Each number is 200 + 20 x the weight over the matrix's rms, rounded and kept within 0 to 999. Layers, rows and columns count from 0.

# layer 4 MLP up, 704x256, rms 0.116, rows 216-234, columns 128-255
245,233,191,238,207,187,230,142,214,230,203,208,220,214,196,207,223,177,197,206,229,187,232,195,230,192,216,223,175,216,215,226,205,185,191,232,193,204,152,205,218,208,215,204,197,187,214,208,210,179,189,206,207,183,215,204,177,210,222,213,224,180,162,174,181,194,212,171,164,194,145,164,232,177,210,201,199,236,198,156,216,178,205,198,221,193,198,184,253,157,213,211,230,201,208,221,206,191,184,230,182,207,202,198,220,214,218,198,209,217,189,189,227,191,205,199,182,165,223,208,218,164,233,238,161,165,176,204
215,197,204,182,166,214,204,187,181,177,190,178,197,233,220,242,183,199,192,194,189,221,193,191,156,209,219,199,193,174,212,205,194,208,206,178,219,193,221,234,171,230,234,225,211,180,215,209,207,214,221,186,200,168,179,187,178,219,215,196,211,209,180,207,164,200,179,186,195,208,229,191,207,216,223,196,172,193,227,176,181,185,228,202,187,218,211,179,175,190,180,253,226,182,186,201,208,203,217,191,197,210,218,215,199,204,222,161,205,190,181,256,184,193,214,198,210,168,226,197,186,193,204,211,195,228,196,213
213,201,193,189,221,186,186,173,213,182,213,173,178,197,171,194,198,226,204,228,200,191,176,207,241,209,221,233,209,186,207,176,195,191,211,213,146,187,242,213,210,178,196,194,171,200,216,217,225,209,183,204,220,187,223,224,189,206,174,192,186,216,192,206,180,161,170,184,200,171,219,202,192,190,206,232,159,215,203,193,216,185,201,199,187,212,230,200,233,213,198,167,175,222,154,206,219,187,192,240,198,179,159,196,185,207,184,180,222,196,192,201,211,196,210,172,207,183,181,205,200,204,185,192,150,212,209,239
191,212,163,183,180,216,225,221,226,203,225,204,206,189,212,189,214,184,199,233,242,200,203,197,196,205,200,167,211,166,184,199,183,204,179,198,188,195,223,213,208,192,233,231,206,191,194,202,187,172,195,215,184,206,194,211,211,178,209,203,181,201,184,190,222,217,230,196,206,203,175,206,179,212,218,220,222,196,201,199,206,190,209,211,184,199,180,173,206,234,203,182,210,216,188,206,172,189,224,180,206,197,238,195,214,195,194,215,213,188,191,211,220,217,205,214,195,202,195,202,192,166,194,205,195,200,195,222
211,169,213,199,227,239,196,195,234,219,201,192,168,169,245,184,233,165,184,197,188,190,197,193,214,203,251,180,207,202,212,193,225,215,204,177,192,191,205,198,212,218,195,208,182,190,209,182,204,175,183,231,212,226,215,214,207,182,165,178,188,203,170,213,160,197,194,225,179,211,188,231,198,204,197,187,218,147,204,198,212,168,194,227,240,193,194,241,212,203,192,195,226,240,185,220,200,171,215,221,226,186,185,217,182,228,185,191,229,185,202,180,195,233,216,191,207,189,182,198,208,214,211,168,195,165,204,173
214,184,226,177,169,240,161,188,145,214,196,235,197,182,216,198,248,157,200,197,200,184,211,232,183,202,221,160,216,196,196,219,211,178,213,217,249,182,197,215,177,191,219,189,225,204,186,177,196,162,183,219,179,195,209,202,178,230,202,204,202,210,173,188,183,243,163,204,180,209,207,202,204,233,221,237,206,223,208,176,188,185,194,181,215,202,142,214,188,228,206,221,184,203,218,213,198,228,181,205,163,188,219,213,200,186,216,210,180,171,197,221,179,214,189,213,200,214,236,224,201,229,219,248,225,171,190,227
195,201,222,151,198,176,203,216,202,183,212,207,209,187,203,206,211,228,161,191,217,208,191,186,194,185,204,179,203,207,198,173,175,230,183,209,210,188,205,204,223,160,190,217,194,178,237,232,234,203,179,210,196,182,218,211,197,188,187,245,203,193,225,244,218,234,235,226,192,227,179,220,176,179,205,186,229,151,228,202,218,193,179,211,207,180,210,214,177,170,223,180,207,164,192,196,179,202,190,207,236,200,204,222,181,193,198,161,183,208,210,212,174,227,198,204,179,203,133,196,192,165,186,216,209,237,204,181
213,222,211,222,202,206,225,225,158,229,206,209,153,215,198,221,184,214,165,182,192,219,221,223,210,192,187,234,198,188,206,148,202,170,174,212,208,176,204,195,199,189,217,215,216,142,223,213,204,156,200,193,142,211,203,193,216,220,202,178,166,232,196,208,148,197,201,211,182,195,189,171,235,220,205,205,157,235,191,209,182,203,163,195,196,207,195,210,241,215,202,198,199,209,235,217,195,223,249,173,221,176,197,209,204,232,193,221,207,207,241,195,217,209,225,184,181,193,181,188,238,192,234,201,210,223,186,172
262,196,207,212,204,211,176,218,199,189,194,187,177,232,210,209,232,191,200,196,186,197,213,194,190,197,202,207,174,171,209,180,234,187,201,151,200,189,198,220,178,216,177,161,173,218,216,228,184,197,220,230,224,161,181,244,208,191,164,256,183,189,163,178,184,205,220,181,211,169,176,179,218,233,150,207,195,160,217,219,173,177,199,190,224,248,232,211,223,224,209,202,205,178,233,166,192,190,217,181,232,211,219,188,226,203,215,179,181,211,192,214,228,205,205,199,194,197,197,163,186,212,218,157,188,186,200,177
222,172,195,195,232,208,205,213,169,186,215,195,195,206,148,190,194,185,169,200,206,197,226,219,227,197,165,177,185,194,153,226,230,195,148,223,192,187,207,182,217,206,232,189,178,207,210,229,198,213,183,213,209,176,212,205,226,159,201,218,225,163,206,249,203,194,178,163,189,195,179,214,164,194,158,183,214,172,163,225,182,162,233,236,200,170,204,195,186,196,246,199,214,210,159,227,193,175,177,224,213,192,188,182,219,222,206,223,196,216,211,186,221,210,193,176,185,212,207,187,174,202,161,165,202,187,207,226
208,200,203,242,207,187,197,218,191,243,188,215,182,167,201,184,176,193,210,193,138,225,216,202,212,193,168,231,189,232,177,172,199,205,186,214,201,198,191,169,200,230,187,178,179,171,214,206,216,199,190,203,218,175,182,227,190,250,216,226,188,201,220,181,178,193,220,227,186,209,197,190,221,177,159,203,205,233,191,182,208,201,185,231,220,172,163,175,227,149,212,223,236,192,195,250,209,236,181,202,193,212,213,197,214,220,207,189,195,185,203,190,216,179,205,169,189,197,211,202,170,177,192,199,228,172,199,188
204,178,196,218,172,217,218,204,174,182,194,189,204,218,192,199,184,234,200,219,200,212,199,224,179,204,196,238,211,175,222,208,202,208,200,214,233,195,176,236,186,145,174,183,225,238,207,209,171,201,207,203,218,190,210,218,177,192,179,201,206,222,194,183,212,203,204,211,201,185,207,188,215,194,208,174,187,210,193,185,192,200,195,182,202,199,196,172,201,182,176,210,185,231,190,203,240,208,174,192,204,215,165,223,176,178,214,179,202,188,188,180,215,234,224,190,226,193,228,197,190,205,203,222,209,181,212,240
234,160,200,213,153,190,190,206,194,191,207,198,239,199,206,208,211,211,203,210,234,179,207,224,223,193,221,198,207,150,214,242,213,155,175,174,237,175,188,232,195,207,197,238,209,190,174,205,151,197,221,188,208,209,178,185,194,216,172,199,193,210,197,219,189,200,182,150,198,175,194,221,165,230,199,191,189,189,184,213,228,226,208,201,174,203,174,216,170,227,199,195,173,164,193,215,209,206,190,213,188,217,201,208,208,176,172,249,229,175,201,218,240,223,195,206,213,205,195,245,171,179,190,177,202,191,202,203
224,189,215,229,189,173,234,216,198,239,217,182,192,190,174,174,190,213,212,183,200,190,210,209,160,211,202,185,202,208,201,208,185,228,213,186,185,211,202,229,196,164,195,211,218,197,173,175,172,187,185,195,176,202,202,224,188,225,167,219,146,192,198,167,198,195,209,199,212,190,201,223,201,225,212,205,212,195,185,184,180,192,214,162,182,189,161,156,199,226,208,190,202,142,210,198,227,194,220,204,211,210,194,201,208,199,207,219,223,181,191,199,201,169,208,178,196,185,203,185,178,195,196,218,211,206,210,223
178,203,189,192,203,205,204,184,203,174,190,192,220,196,231,215,178,191,215,204,197,185,218,188,169,179,186,216,206,205,201,170,204,214,225,212,169,215,179,179,162,191,236,207,211,207,210,221,196,208,219,226,194,219,214,212,202,200,230,198,215,218,182,192,210,229,191,192,195,210,201,198,212,208,232,217,199,200,206,177,192,157,193,182,202,199,212,235,190,179,180,180,208,175,202,206,251,161,193,191,192,188,166,208,205,208,187,204,208,182,187,184,195,180,206,211,186,199,183,216,202,189,212,192,200,190,185,204
220,236,176,162,202,189,198,181,211,212,179,171,188,200,220,191,214,205,214,181,202,173,246,187,212,192,219,200,183,202,236,167,176,220,213,224,167,172,214,182,205,182,197,242,192,197,215,213,217,204,209,204,186,179,222,236,188,174,204,218,210,218,240,217,209,182,190,215,202,193,204,198,210,199,195,226,186,198,165,228,189,188,224,182,223,199,195,193,201,236,201,192,214,217,196,180,181,200,227,190,200,198,213,175,198,183,170,172,195,213,191,227,210,183,205,169,212,176,163,208,169,175,196,201,241,196,206,198
222,235,212,157,220,228,192,185,142,222,161,205,200,204,214,255,215,160,182,196,170,168,221,176,243,202,185,189,236,221,215,210,215,226,188,205,197,175,203,162,169,188,208,211,192,221,230,193,209,170,236,216,214,196,184,220,216,211,191,209,216,190,204,202,167,194,216,220,175,191,210,173,192,184,177,199,231,225,204,200,156,172,188,229,181,159,187,185,185,191,194,183,260,212,233,196,192,203,183,224,240,209,216,199,210,219,202,195,203,206,200,231,188,211,177,178,190,240,192,204,199,186,227,241,194,193,207,204
195,169,185,240,242,235,244,205,189,196,215,199,216,188,183,196,219,190,187,201,208,198,190,207,184,204,194,192,212,209,207,204,217,214,222,184,211,187,214,220,187,164,235,206,212,221,216,214,217,224,189,193,196,179,192,219,207,195,217,210,180,200,200,201,184,222,231,210,204,181,202,186,190,207,194,220,188,194,165,165,194,210,228,226,211,205,198,206,210,234,179,211,180,225,183,212,213,191,181,176,195,206,187,191,192,210,211,192,177,204,238,173,183,177,201,191,217,208,212,202,203,228,166,188,185,203,201,198
184,197,212,244,190,195,220,249,203,181,182,214,215,265,178,205,201,211,191,181,195,221,172,188,215,207,179,186,161,184,183,173,187,216,216,164,218,207,174,191,209,205,175,192,239,182,199,264,209,217,188,169,209,195,181,207,150,197,205,176,214,192,220,176,197,208,174,194,169,216,229,193,196,146,210,215,197,198,200,193,211,227,190,208,175,203,259,189,241,181,234,193,195,202,157,223,221,196,189,202,210,206,203,187,189,222,207,167,175,160,190,195,173,178,214,185,185,206,196,174,180,183,239,228,181,205,199,179
# layer 4 MLP down (transposed), 704x256, rms 0.113, rows 216-233, columns 128-255
196,174,193,219,192,189,219,237,219,178,187,236,169,189,210,206,213,196,193,159,204,235,193,169,193,211,219,192,201,202,152,211,217,205,205,215,217,209,204,209,197,213,210,182,177,198,204,176,187,163,176,185,199,227,221,220,180,241,177,188,217,172,210,195,205,199,175,178,203,227,222,177,186,227,214,186,214,209,208,189,218,199,173,185,226,230,173,191,196,232,186,200,171,195,182,198,225,217,221,213,230,189,205,220,224,168,194,212,231,205,180,230,158,252,206,191,182,190,198,209,194,156,178,236,187,192,203,205
208,195,175,198,216,236,179,226,216,172,219,209,178,178,190,199,197,165,186,199,200,202,185,189,190,194,228,229,195,198,180,182,206,179,217,213,197,224,200,170,232,174,168,243,198,220,177,166,198,191,169,216,208,229,151,204,207,217,239,204,193,244,232,199,207,176,214,218,201,150,163,232,201,169,223,201,206,193,160,212,203,208,206,191,214,189,221,196,202,199,257,152,189,222,238,203,191,188,248,200,222,214,230,198,184,178,202,192,218,187,203,185,203,165,175,180,226,220,183,205,194,199,200,219,206,199,205,236
209,202,214,224,208,232,200,167,220,201,208,224,182,193,218,182,178,229,190,202,165,213,154,186,207,204,192,208,190,226,207,214,184,204,151,188,191,212,211,255,255,184,203,192,225,227,175,221,223,187,168,188,202,214,241,166,188,156,195,183,203,197,210,184,234,182,180,231,233,192,206,227,156,208,205,190,237,211,219,216,195,202,238,177,223,208,199,164,192,197,205,175,197,184,204,202,197,194,189,188,187,214,187,174,206,207,202,209,191,191,220,212,166,183,203,216,196,202,209,192,196,231,183,192,192,196,200,162
226,186,225,219,227,201,213,201,202,193,200,214,200,217,197,204,176,181,218,194,199,217,194,194,193,206,202,199,178,219,205,208,238,193,186,189,188,225,170,199,203,204,207,173,209,215,238,215,204,205,213,238,207,195,180,222,198,183,205,195,211,204,195,192,194,200,196,220,194,204,185,223,202,221,173,187,197,212,219,191,187,209,169,219,178,214,194,219,207,186,194,185,181,185,214,244,222,198,155,173,189,196,163,210,195,219,247,214,202,167,175,202,188,220,193,176,198,206,198,194,196,210,210,182,198,186,192,176
190,210,203,213,185,177,209,200,182,211,182,206,202,195,204,234,175,216,226,195,232,212,233,222,171,202,179,180,222,204,203,214,193,190,203,175,223,172,189,187,214,203,219,204,211,152,197,171,209,210,204,177,193,162,243,172,204,202,217,179,209,262,184,213,159,231,199,217,196,220,197,206,225,208,199,198,185,210,185,203,154,184,189,190,141,189,210,163,227,192,217,213,218,146,225,167,200,175,191,187,201,236,213,216,183,172,198,220,195,225,222,164,196,210,208,211,195,185,172,171,213,180,209,229,248,192,204,186
188,197,210,217,214,194,191,207,232,210,166,190,227,223,167,189,203,197,202,180,208,250,220,186,192,190,226,212,190,228,193,190,193,184,181,194,193,231,214,201,201,193,174,219,189,198,187,230,176,193,207,182,212,179,194,173,171,178,211,219,211,206,175,245,155,188,225,204,244,193,187,242,246,172,185,211,187,199,167,193,215,205,216,214,171,196,198,200,176,218,176,196,174,194,199,193,167,195,220,230,210,234,238,175,248,223,208,165,201,180,208,226,207,195,170,184,189,188,216,181,213,176,168,170,208,211,184,182
193,182,208,230,212,183,186,202,198,174,189,198,209,226,203,195,182,212,216,204,216,164,219,211,197,191,180,203,197,240,191,211,169,172,214,177,197,177,190,237,183,189,204,257,183,206,203,171,177,200,171,191,216,192,186,198,206,207,191,208,184,212,187,201,189,189,199,185,181,218,193,223,199,193,196,183,218,194,166,211,155,229,211,202,191,204,206,202,214,206,214,196,197,203,181,190,163,175,226,154,232,203,199,239,247,236,188,198,205,268,212,166,190,209,193,207,213,210,213,224,183,190,192,242,223,258,184,192
208,166,185,230,172,169,210,220,241,140,220,160,228,193,198,210,197,181,186,210,153,185,203,208,179,203,202,226,192,213,190,164,204,201,190,159,200,189,173,172,175,207,196,208,182,211,212,194,200,182,141,226,238,189,225,216,182,198,179,213,259,174,227,209,217,185,181,179,224,217,204,211,181,201,203,229,197,183,210,202,230,221,183,201,221,190,179,222,225,193,183,192,225,194,180,190,205,193,188,167,182,194,193,207,244,184,227,190,196,200,190,217,185,181,202,210,188,183,209,223,164,183,241,185,196,181,220,229
191,176,185,203,173,189,222,167,170,229,162,180,193,163,184,209,254,203,239,196,238,248,219,219,180,198,207,202,212,203,207,223,209,187,180,176,203,187,198,181,201,185,190,229,235,227,222,201,189,173,190,190,245,195,192,156,200,185,234,168,190,204,212,174,212,137,203,236,201,235,211,200,210,171,217,209,167,211,199,208,212,209,216,248,147,200,217,192,201,174,214,197,204,183,176,201,179,211,183,205,151,207,171,190,223,189,173,166,221,194,182,196,225,194,201,209,184,230,171,223,207,191,187,259,202,170,208,194
193,199,204,195,219,207,189,191,191,182,185,191,212,171,208,182,215,199,214,216,216,156,217,174,211,214,177,194,219,219,177,182,174,209,159,199,242,251,210,192,236,173,192,219,189,225,222,177,209,181,198,203,210,198,200,218,161,202,175,231,244,163,184,173,218,191,213,186,204,186,209,179,178,209,203,194,190,178,225,242,213,253,207,170,216,149,226,239,212,209,177,236,180,186,167,212,200,191,204,209,189,210,220,251,252,193,189,197,203,173,228,198,164,210,205,224,174,225,213,204,190,200,205,195,182,215,191,196
228,180,172,219,190,224,202,214,205,159,207,239,209,184,182,206,198,188,160,213,196,195,195,199,199,193,160,216,189,206,212,236,211,216,208,228,192,215,200,203,226,185,207,215,201,217,187,201,209,150,206,205,217,199,212,172,211,174,229,207,178,209,171,209,233,188,182,215,177,204,197,230,202,220,223,171,223,174,189,255,196,171,234,204,173,185,202,177,170,210,211,198,191,168,182,200,187,199,202,215,209,180,213,203,198,196,229,215,169,200,219,179,171,201,207,218,216,185,180,165,183,208,227,177,195,254,201,192
159,192,209,175,203,205,254,200,155,215,198,193,193,228,210,210,204,181,210,195,189,229,191,235,178,216,214,227,181,203,201,206,167,184,190,181,210,220,189,233,169,216,223,169,214,192,169,223,233,200,199,245,194,167,198,186,196,210,195,211,226,230,195,185,226,222,182,220,175,219,213,206,195,208,222,226,180,212,223,192,177,182,182,180,199,191,190,175,223,185,228,194,227,203,202,231,199,190,167,197,201,224,173,222,179,159,253,209,202,209,217,215,193,229,224,205,202,178,199,224,186,199,192,202,197,166,210,198
191,200,202,207,232,201,213,180,189,196,198,213,175,234,199,198,222,162,218,192,203,235,212,189,209,210,165,195,196,243,183,222,179,240,176,191,220,215,185,195,178,240,211,177,188,194,205,189,207,215,223,210,184,199,175,200,174,192,224,212,207,233,199,181,162,192,230,225,215,185,175,181,225,240,215,190,198,205,188,207,181,203,199,193,181,199,185,185,199,190,199,159,193,241,197,233,205,195,187,209,228,195,174,197,224,200,205,235,203,199,197,194,211,172,208,180,184,193,182,178,197,210,218,187,194,216,210,199
189,193,199,219,200,206,203,186,189,186,192,198,180,187,223,242,187,201,209,221,173,198,221,214,232,209,189,212,223,215,208,163,206,218,158,179,202,193,185,157,181,197,193,201,220,210,194,210,210,204,204,189,180,177,198,203,206,190,200,191,189,217,211,190,185,211,201,231,215,228,201,179,189,153,197,231,189,239,203,196,201,222,171,209,184,193,203,218,193,178,213,206,216,208,244,222,213,181,128,195,177,192,177,226,178,186,235,212,195,189,189,178,235,215,214,185,195,201,162,228,219,232,186,194,208,207,214,223
227,235,201,217,198,158,219,241,209,210,213,212,199,194,210,204,194,229,175,197,210,158,215,203,220,207,214,187,209,179,190,186,206,211,189,192,222,213,193,186,205,171,173,229,218,213,185,164,162,228,185,190,203,197,210,190,229,196,177,211,231,195,191,200,189,216,198,212,215,202,185,204,189,166,155,203,202,218,168,195,189,204,176,201,225,171,211,178,211,198,202,222,211,171,187,188,189,217,229,199,200,211,230,198,247,216,197,187,176,208,222,175,188,212,202,206,192,185,225,180,215,210,184,229,188,179,189,167
174,173,217,235,210,209,212,186,206,193,199,213,185,200,167,193,188,213,223,212,185,228,158,191,180,188,198,223,211,202,181,223,224,190,191,181,207,203,181,196,175,197,201,186,224,223,226,232,163,199,198,205,195,205,178,227,202,212,223,182,191,206,175,199,198,206,169,201,196,206,197,198,228,206,194,211,207,191,204,186,216,225,192,204,194,213,192,200,180,182,183,181,176,183,223,224,257,184,173,186,190,198,187,203,177,187,247,217,221,200,195,185,221,191,182,190,194,200,196,203,219,186,220,176,191,217,193,214
205,212,201,191,241,206,190,169,208,256,179,181,218,191,186,221,159,193,207,194,163,143,206,205,215,209,176,204,217,195,192,204,201,211,239,180,215,194,223,122,196,226,244,195,169,175,197,199,231,188,209,182,192,203,212,216,214,181,210,202,225,215,207,244,171,199,176,230,187,164,194,218,198,207,210,178,207,226,234,181,165,172,187,205,177,185,177,189,191,184,191,194,183,201,218,178,187,194,232,222,200,197,184,215,169,238,233,237,175,176,182,195,211,196,186,166,211,214,234,187,216,196,202,205,173,203,206,221
216,206,204,167,198,207,232,205,204,220,211,205,206,204,201,202,215,179,230,192,194,230,205,168,230,197,204,259,177,179,188,253,202,181,187,173,211,203,170,200,210,173,204,206,201,208,194,208,216,206,189,170,188,210,231,226,224,182,195,203,188,209,225,194,243,190,200,190,179,224,180,202,164,214,214,221,221,186,225,190,188,206,201,162,221,239,213,197,165,202,212,220,194,182,208,205,213,197,205,192,189,204,182,194,196,234,222,206,192,178,200,202,194,207,203,173,212,203,199,216,193,220,192,200,192,180,198,212
# layer 4 MLP gate, 704x256, rms 0.12, rows 217-234, columns 128-255
142,216,229,211,251,203,220,212,184,227,203,209,230,188,170,211,188,180,177,197,190,187,168,210,188,214,226,193,218,196,193,226,149,174,206,225,196,192,178,234,180,198,225,188,207,168,221,192,221,147,210,187,201,160,227,215,200,224,184,196,154,183,225,209,205,203,177,201,242,240,193,212,224,212,156,194,196,193,199,205,161,221,190,217,162,235,220,205,245,189,206,193,235,175,164,220,214,227,213,196,193,179,207,180,218,202,199,204,209,175,207,193,215,140,209,222,200,180,179,233,198,159,190,189,228,229,205,169
198,187,209,223,188,204,153,166,205,180,160,199,180,178,183,215,214,248,197,217,252,202,185,214,173,208,179,202,196,174,194,205,204,201,206,193,168,203,198,207,203,188,190,155,187,189,227,248,191,188,200,185,188,221,205,211,212,229,194,189,226,196,194,247,208,202,209,193,207,228,217,166,181,230,223,230,164,228,200,227,216,191,178,222,211,222,188,194,182,170,210,174,215,198,187,182,179,214,243,165,210,189,174,214,202,187,212,205,206,224,198,216,204,212,209,230,179,211,197,180,195,199,165,194,201,195,199,182
219,190,229,212,212,178,199,181,189,214,173,205,216,177,202,210,196,199,206,191,182,239,192,194,197,229,211,220,190,237,186,205,232,206,215,212,226,184,168,193,204,195,190,174,197,228,202,184,194,207,230,210,204,208,206,197,211,224,194,203,199,186,209,149,197,177,203,179,207,213,193,214,188,208,184,211,212,213,206,196,194,204,167,194,211,208,231,214,210,179,207,196,207,186,223,200,202,226,195,210,197,215,180,188,207,178,210,196,196,204,204,178,175,203,190,183,224,200,167,195,211,232,204,185,186,183,193,169
236,187,190,199,222,191,195,209,216,204,211,195,141,217,248,189,209,232,206,195,163,218,205,216,175,196,212,195,169,177,213,176,212,220,215,181,172,210,192,200,192,206,201,198,193,220,217,193,209,175,221,186,206,166,211,230,214,160,170,223,231,205,210,159,229,242,192,215,187,212,163,202,207,219,208,187,223,195,199,185,189,195,161,208,211,230,224,213,243,175,153,185,162,177,214,219,200,202,232,187,209,207,186,173,200,201,148,215,220,201,232,206,179,202,190,223,141,223,180,202,200,186,215,206,179,247,208,192
219,204,199,196,188,240,166,181,158,225,204,189,233,176,228,203,210,193,170,235,209,184,199,204,215,196,201,205,207,212,174,190,216,180,152,225,237,196,218,217,173,174,216,216,230,190,166,186,169,171,146,174,237,215,205,178,177,241,178,243,201,166,195,197,225,207,199,188,211,246,177,215,195,215,188,195,173,207,186,167,187,210,187,206,199,189,171,159,174,207,242,215,173,172,253,189,203,228,204,220,175,199,206,207,243,177,190,229,189,189,209,181,202,232,170,215,188,219,216,205,200,222,201,203,212,145,169,217
215,200,215,198,195,221,213,225,200,203,212,219,207,196,204,213,185,201,172,208,185,208,224,232,193,207,203,198,195,207,203,187,261,164,181,185,218,195,206,173,197,206,192,200,200,189,171,216,221,185,211,232,201,225,151,155,213,185,201,196,184,235,191,178,207,254,219,175,201,195,164,200,166,196,204,211,207,214,216,216,228,182,209,207,184,202,191,228,192,193,198,196,201,210,185,193,168,208,183,203,176,195,167,230,185,239,177,219,196,184,223,190,213,190,208,207,187,216,213,206,218,207,201,168,223,175,212,190
181,191,213,209,202,202,179,237,193,194,227,208,244,197,186,199,183,207,206,205,228,234,173,233,197,214,210,189,212,221,182,208,179,223,201,207,177,215,233,189,198,160,175,198,214,185,203,236,269,229,194,195,175,233,225,210,213,168,211,168,210,219,230,191,222,205,194,187,220,204,209,218,216,181,217,191,233,189,190,195,174,176,209,238,166,197,181,181,180,191,171,197,182,181,185,189,201,204,200,221,195,206,201,212,194,162,215,183,188,241,179,182,195,203,178,202,149,208,196,184,194,223,224,200,184,245,217,175
214,230,209,199,169,215,210,197,210,204,239,193,187,207,206,207,174,185,237,189,194,195,196,211,226,204,197,240,194,230,202,193,179,169,147,202,189,182,171,193,227,232,201,239,214,172,169,209,203,204,197,175,224,194,203,207,202,214,136,202,178,214,184,201,199,195,176,194,238,202,207,193,231,220,182,183,232,191,154,198,196,200,207,196,184,172,184,222,209,194,200,211,233,198,178,209,188,209,166,206,202,161,163,212,216,210,215,177,220,206,181,212,208,183,192,224,202,255,214,186,174,225,215,213,205,201,203,217
225,202,208,195,205,216,199,205,185,188,203,253,193,177,177,215,215,177,201,195,190,182,186,222,232,210,207,156,175,224,237,197,225,203,181,206,180,196,214,204,190,235,196,154,233,195,163,215,204,209,211,192,211,226,162,188,230,211,199,208,161,226,189,208,234,195,212,213,220,201,171,224,201,190,185,203,213,188,206,200,166,163,216,226,170,204,203,176,171,226,204,211,201,185,221,173,209,225,179,211,164,197,190,213,224,197,208,214,170,178,186,181,211,221,177,167,185,246,177,202,199,241,185,190,194,180,196,211
210,208,194,211,227,199,182,181,243,191,181,198,171,158,160,210,211,193,200,163,219,178,213,158,209,202,198,191,199,211,211,210,199,136,220,198,178,175,162,204,225,203,212,235,190,186,174,193,228,244,189,174,180,217,188,197,183,199,187,206,199,229,194,175,204,217,215,198,257,191,221,223,203,218,218,248,188,179,213,210,218,189,179,194,191,196,191,213,175,213,235,180,191,175,206,210,199,207,185,199,180,201,181,210,199,155,175,186,193,191,179,205,171,212,200,207,212,195,210,233,204,173,213,221,216,185,217,192
167,188,226,192,234,207,209,221,168,224,203,207,177,186,255,236,208,167,205,177,188,218,191,182,201,207,230,194,174,184,208,195,215,180,195,188,178,189,159,209,172,239,215,188,200,192,206,204,206,205,186,213,237,188,189,215,199,221,204,204,155,194,219,230,226,225,188,215,182,210,204,193,207,191,198,228,197,178,209,199,204,179,209,191,182,199,203,228,215,191,238,224,213,193,198,201,190,199,211,203,193,169,206,197,201,187,210,212,188,210,224,228,194,230,184,177,193,215,172,231,212,169,188,233,224,179,205,178
227,209,193,188,198,196,201,214,229,209,200,193,172,209,205,195,189,195,205,167,184,200,203,202,183,192,225,196,193,199,195,192,223,252,211,216,202,207,179,180,159,215,215,219,209,190,236,203,241,215,228,203,228,191,177,200,232,197,210,185,225,185,195,221,219,212,202,212,197,227,189,173,198,197,210,221,211,204,204,180,145,174,170,201,222,209,212,220,217,174,210,194,213,191,204,188,204,221,222,150,218,220,195,193,202,185,199,184,212,188,197,193,209,190,208,241,201,211,164,178,203,185,177,204,200,201,192,188
181,201,198,188,244,199,212,203,206,212,213,208,219,167,219,212,176,173,199,207,213,203,221,213,221,188,184,219,224,192,163,182,216,225,209,214,208,207,199,193,199,212,192,175,196,193,222,204,193,232,202,211,194,233,170,212,207,198,220,207,201,186,212,223,223,213,215,199,217,209,198,186,213,183,200,226,210,208,206,204,207,205,197,203,193,218,220,199,207,191,194,171,205,178,189,210,214,204,196,181,201,208,196,227,165,172,185,200,161,182,182,190,196,218,195,194,163,231,171,208,187,217,194,185,222,228,200,196
181,184,180,196,208,222,209,183,231,163,166,193,227,217,193,182,196,193,216,195,209,203,195,205,195,212,197,215,219,194,197,194,210,205,236,213,155,193,194,199,197,203,216,213,181,206,203,215,213,218,227,193,195,210,182,205,196,202,229,192,204,218,164,199,208,191,171,175,195,180,212,187,210,211,235,192,229,185,204,188,197,175,204,216,202,238,197,231,206,194,172,197,191,182,204,211,225,185,199,215,169,204,173,202,163,209,168,202,214,164,198,210,190,169,193,222,208,210,181,210,187,215,219,192,198,212,193,194
202,183,199,215,191,208,162,207,192,195,216,187,238,201,172,229,167,194,201,198,214,211,182,185,186,186,195,199,213,183,210,220,223,179,190,200,216,196,187,209,195,179,208,201,233,192,198,183,178,202,194,195,203,195,188,195,206,210,213,178,203,203,188,196,189,224,211,203,202,204,182,201,196,188,203,176,204,210,219,190,230,211,194,229,187,192,221,217,195,205,183,233,178,189,175,200,198,198,196,209,215,200,189,223,190,211,207,205,214,210,197,197,197,190,198,218,190,222,234,215,210,192,186,199,184,193,180,185
148,187,181,216,216,225,237,179,231,176,210,197,178,204,207,205,196,175,232,245,193,192,212,243,187,193,175,192,218,182,204,190,173,213,203,249,218,219,218,265,195,141,233,205,214,213,200,194,233,172,218,191,175,140,210,219,198,178,231,169,150,231,201,236,234,220,205,199,186,206,213,172,220,187,240,181,207,197,208,231,197,191,205,188,177,185,223,174,210,204,178,164,212,192,195,216,181,184,186,199,209,187,156,209,176,178,178,224,201,188,223,167,215,210,196,198,178,197,184,211,206,167,206,210,196,191,199,186
202,207,230,200,220,178,175,204,201,206,199,203,193,211,219,195,196,183,227,188,201,214,205,190,224,216,237,225,159,183,198,217,209,168,189,224,210,223,159,197,184,203,171,209,203,201,156,210,201,215,211,199,203,194,201,216,162,165,192,188,188,222,222,196,208,171,157,205,197,195,212,215,195,216,233,200,209,168,212,207,206,208,172,193,209,199,203,205,179,179,207,209,184,180,212,203,215,192,196,210,179,205,171,241,180,218,197,217,207,199,155,197,203,202,184,174,194,214,202,213,222,193,206,237,208,189,218,209
205,200,202,187,224,176,187,203,203,187,201,205,211,164,174,228,234,227,159,144,203,193,198,182,163,211,178,205,230,217,191,255,193,159,188,207,200,227,179,205,213,180,171,199,153,212,206,199,203,220,178,178,222,186,205,186,189,183,179,229,203,183,233,208,215,184,203,188,208,223,212,207,182,248,223,153,207,179,230,219,184,182,175,190,215,208,215,160,131,206,192,203,177,170,176,213,172,186,201,202,153,204,203,192,218,176,186,225,212,189,231,208,184,188,194,182,199,184,154,189,200,197,217,216,194,204,211,239